{"norm_eps": 1e-05, "qk_norm": true, "beta2": 0.98, "steps": 8418}
Each number is 128 + 24 x the weight over the matrix's rms, rounded and kept within 0 to 255. Layers, rows and columns count from 0. Numbers have three digits each.

# layer 11 attention query, 64x64, rms 0.243, rows 0-63, columns 0-63
197156150146137147151123136145218175108071145124149121123145149088125131160130108133058148146139096084133127115103151142098080132138107073189135086148057154111141078139063130158168155102116127
088142183137167199088125126049167144149180151092071099123126135176115137142117123195143115109139093184105162106181074116133153135163161112100167114149124150092109169140148127037095131151118090
024168147135102052165103146108083081189156113073095108149176114175085146156092153156152133105092186160128122129105070126144189103115130118140158121095158107138149170094146133052056116138124103
152094096120114115111157179103071107071128115122127156148111173114169136096121143155134067137157140161184126125117113112145072158147146142136112183158160106135098107110109137134111124165141155
197067120107186151085177122143176157047128156166127128096096139083153129100112129113119107109172082123146119110131145111098089152133117165132118175184132110085119131159109113170147119178110176
071141131097159134142111090190159147160128121118159095133163066138091124123159113094133151128089174098069103147154163162138184078152101094104131085095139138166150138130149140122131125060136111
043170140106171097133122107188137137150125138123147099133134099150094146092149113084156152142107161117092114172151143161130180095139085102108145136102147124141162158130152161077115101100121111
099147127106177162094095099212140130111164120089137134115149108103093161077175124125158131137089175173067148149159154141124175087126114147096091067124159158155160122152158105096092088128131082
123148139135146102115107090130180154112105141126124114127167134128110138149100149109119151109093117133124094125117145151101135076136122094129121135153107096139126139133131171144127116158112151
105115120131108124154127138116155193135079122114147119108151151163190105106142111125118133115149132105139108105119129141119173124172129116154152130129076112125133110176092126138122115090160168
097150160119136127126165123106092112126154114133130102145117128135135103122092132113166095135145133144148140120191129123147140138124089125108139111134142117099120156128120125113142126122126130
112115149131125122147136131132135122118090097140137136129150123132113146136136174124149177117117130121139105150113163112140115120114135133106125126152134096133128151121136132152145103105133092
076126173111157112126133133144122114104111141148115136118158150118142131105162135153108139138121143142124113139119122114157116131143140107165139143130145121141144103111124143115092137137096120
126133129129132153121132128110095110134159146107084176100110133144116160136151127152105138132147159119114130131117110130107138154127099148137112126139145146114153114102117095093148132147150113
096116148122121125135124117143086109120104109142149154100117179104131123119122153147143126150157107144129134125129126103156125133123157106163113125147147111145142123137105173103088156143136133
136113121138122152141151158132124143135157132141104109127148147148151150118119123116137102095135130123134102104126153109151166128098114142110143108153128093146095112127110119091115112135131123
148139127176124137115120131112127126118133106135149129160113153123162142124089087148173131126132139119149129123074167125143143127085145083088113143127099150123114101150140152119126121181104102
139124133110121131100125114096103148142165151086109161098089113140114118120105140140135118103173121176082124141171085112123112137141152123113149124144123124133135112150118139122129120146138133
138147165144116096126127129146152124114132107162127098133126145102137133113114127114138118116136101138122126163089128143107123125102111131084113139106141161128127111192145109127098122121104133
089138151158134204125119117108086109143152138125126154160095127151139086109112132125124124130155160120092145102162138119088158140123117140112105140139168137109168141142127105107152078128140120
116122121149123081122096134138123128122143143113131147120124160119107097135134157136115100128162146132138173099162150110139120152158116109124144126154111120110094122133138110094090129124166144
150106111120128129120144151129108128140141109119157129151152106112118135123117148126136111129121150116137101130137126135179112103121143167099104147125156111160145147105155100157115110123154097
128114102152112108128116160122088118128128122127126131165118137113119114103134121133105090176157142115153134115145141120171108159132108097148126116143123152157106134117141166114131117144118145
170131099145107171128109107141135155124122099119124126124126133119135096107126109138093095107130131123105123141146132146120167095140148123155093099114122137148141069124142146139135137106138139
134164180146135144121142103120155147134146151137125146126086105131092082105135101130123123107153132122070172150148126114093116141095167118120152141128121137088142106109157137143184140117096121
151097090094141183153133131134107122148110114134138135137140124124152160136144120133125171134102134110147092100068137127151135114114148157125100135098144134156133139164107125169127148099157092
123140112116128120131150163148116141140111132127147106120122149121146138093142103115112140144109101116142097145108122104162146164128128097136150099159109143144079120121094128145138142125091138
109118137142124142128136124137119166113136120129089117147151144105137124123132138121111083093156171155125126131165136098156137118143110129133105119166155130147130095123123141098125097119133123
103135145127150125078131127119144155117164143112108152106129121130122144114108105143141126105149135160102124127135110115129119127123163119103158139149115134141130101121139126100105113164126125
152152117150137158140105142127112105131116115123158144124107149124117107109124119129119130133100130114143107117123138129140163135119129122140121087134134129127106116110110118147129147117123127
155115114113122156114106115124097073129138095122161128144109108135141118138135136131145139123110137137128144135171128139135128115131146138110118114106149140138117127134152086155139116117138107
131118142115156121086134131106129139122145163130092138120087113140133184081118108137150128131114146150118104153109100121146153125119135164102127125109132127152173134114115131099100125168099103
144138163157121118107137117131143103141141116156116144123116157137127114100126120140135163145141116103123135125121147149112139122092132107093139106109114142123129151130137123143137120117102128
117119122143121126122118142129120139130144124175115098129103113118131136116115124147125087134126152136126126130105115116144151109184135137155128094161125126125120145100114101121127136111119111
113089107103169125110123092153150135135124121136138125131134143127123099156129133153124122151161116112122171144123103123112089112125150150119148147155129121148112120141142168121127160131116124
120154169137123152117111106116139118148126147107139157137108122149134113120123148134141161108135114102103132152122112118126117153118151135098154149124096150100147146142133148173118098137114112
158112110139144129129138125123125140113112120125124127134140104141139140119166127130095136137110149126167113109113144147153129089134144084149148106108110132158121093137134146104149136075145130
097082129068202140083147090177160121114146154123137135120152124143096146101165118122130156164114115113127142132135160114122142113140095129121123145146150108134131184137142119138149080135148097
071170158118154137139092125140148142167144124159146102148157111149101119119104111092133146092100151195077095134118107152119173116134134111088164129094147173142136151135166121131104155094117103
070219123159069070187032166129090088191146140120084100160157110174093131136170118112118136128080197163118135147136079129173142095136102100122149074127089182149154106088198117130125161090129077
127152151163065148109114156153121098136127113144117142121119165154120088131169149170133090125102118132126190172136134103082127111073101112095131133140172179100113126134127112132179100156090128
143118163114086111186116172114120146123118170116150131189093113120104126150147062153112132098137084100173145122096114125129135134121116146135108184125150100146131109125142162098092129108162141
152118080138151129130100105119094137128172157111128151165111092161179134136151098118130163123084113108156168137100159099145133133137097133146162130157141102116113178109175098145152141102140078
160124122139129118158127138105106183125125150131111112152144111116147144075114079064115153100107184141105080127125138115149144089110085149122153154146140135132110131110139093148082150118154129
101096110092125121103118106140149146156135115166113139118125149176143095132113103178146124108165093123133176124131111107162105117078141153102131165124165121137093124149074149156094136157135094
144107135080111162127110100126132166131110135118129115140137106121154182136124119124137113093118142094143129101125103170132110159088220155090101157131130105119126085150134092120117112140148143
121062075075148145155097116135131135150151115105151146154164121135154098135143160168122083097137112113128111125107137124141155130132157173121124131133153135121090186129153121137127114111089117
131125088159133167089141145095094106149096114142151144152153134136109118182116150120151110184156115106175106143127168128134058137125098125177146112153080167089102162111109145117083124122110136
123120043138127140087113128152112140120138079172128123126131142167112151119129122145146100155119124132135135083108155110125109143132113146159155105161107144099132163084143106132136150147136127
136136131119142186111119159143097105123149094131156143115131128110070111141133140164147157179149086138078134169122158146129135148036156102111130115126096176110107144134093162154091152155129097
126091096106148145119104105128112121109134099118131131142114132161148167126147163143123111162111147095150123138125126135168100119135194130142099142162123140131097147120164120101131134123106114
149079107110120143106073118132122152110113112126108133118158132155144154156152123136137133170108133092188120118080144105168135135165129144166116125163123108149120157149112118141107121141162127
127167078138147143099149050160170105131122127145149128155093115146150132137151121095154134123081096154134120137161135128138124143149102124127149107126083127088156126132117137165160147139105089
134132092174120078123104144112119086118156114136088197117142196153138155094156140143129160171186136143161100107117116095152193102145071152096137167161091097135103152115154072116102105127144053
113114132131139129100132120131140136141119100119096103099158148155124108090127131115134129115122144141094093155093163151120152109133112114103113169123143139161160112116130170118134126139128143
107102098095160165140132121158150154123138139140159111135141126121103125109152103121154114140128127127130115088098157140117150125157103127135140126152108093126132149100158137111097139131186137
096169148169118119113171142127138114152136143156117191120130093107052121147117177117110165055118114154088080117134126134140120126088121149135116111154152122107136163134136123108101107161104112
138170118143104183155155155128142120151157162141133146106150089105158106145097110078110171172111092135134123093126149071110169154119091098109146089138097128125152154141044135104098088165140103
120149123115131184104145113150129121142121123111132140158110095179143087100102121156166085092125167147118108144172115137078121127144126112099118134123150113081134141134138117140153126118097130
113105159113102123107124091137102138126127103111119137127149100107093157149132107124148149141119125076121136114145152156103166127125145117128150163106146087122145130164151173160121132144194116
102156167131131117118154134126165118156125151155156140122150113122103103138087116079115140101110092145122122134139134117100126139124083141144142122085138125088132148166123139135111108136084152
141164174174149139138143130119124118119137135108146050123135153128136111137130078089109145109134097135110148101126136073169103143116128099141148109153098130127164074125145134117137097113112151
117118191141104145117141166124101154117107116155142089148138152114130112172114121159114137118139115127119109109103149115149177110141109110129145125157113146121136160116092124111132105152103123
115131135125157091142164146097120132132145108122135134104143136105145166125107130106160134151122123119175194128103144136135092127104103146092089114133179084108094145070088111091115164105186147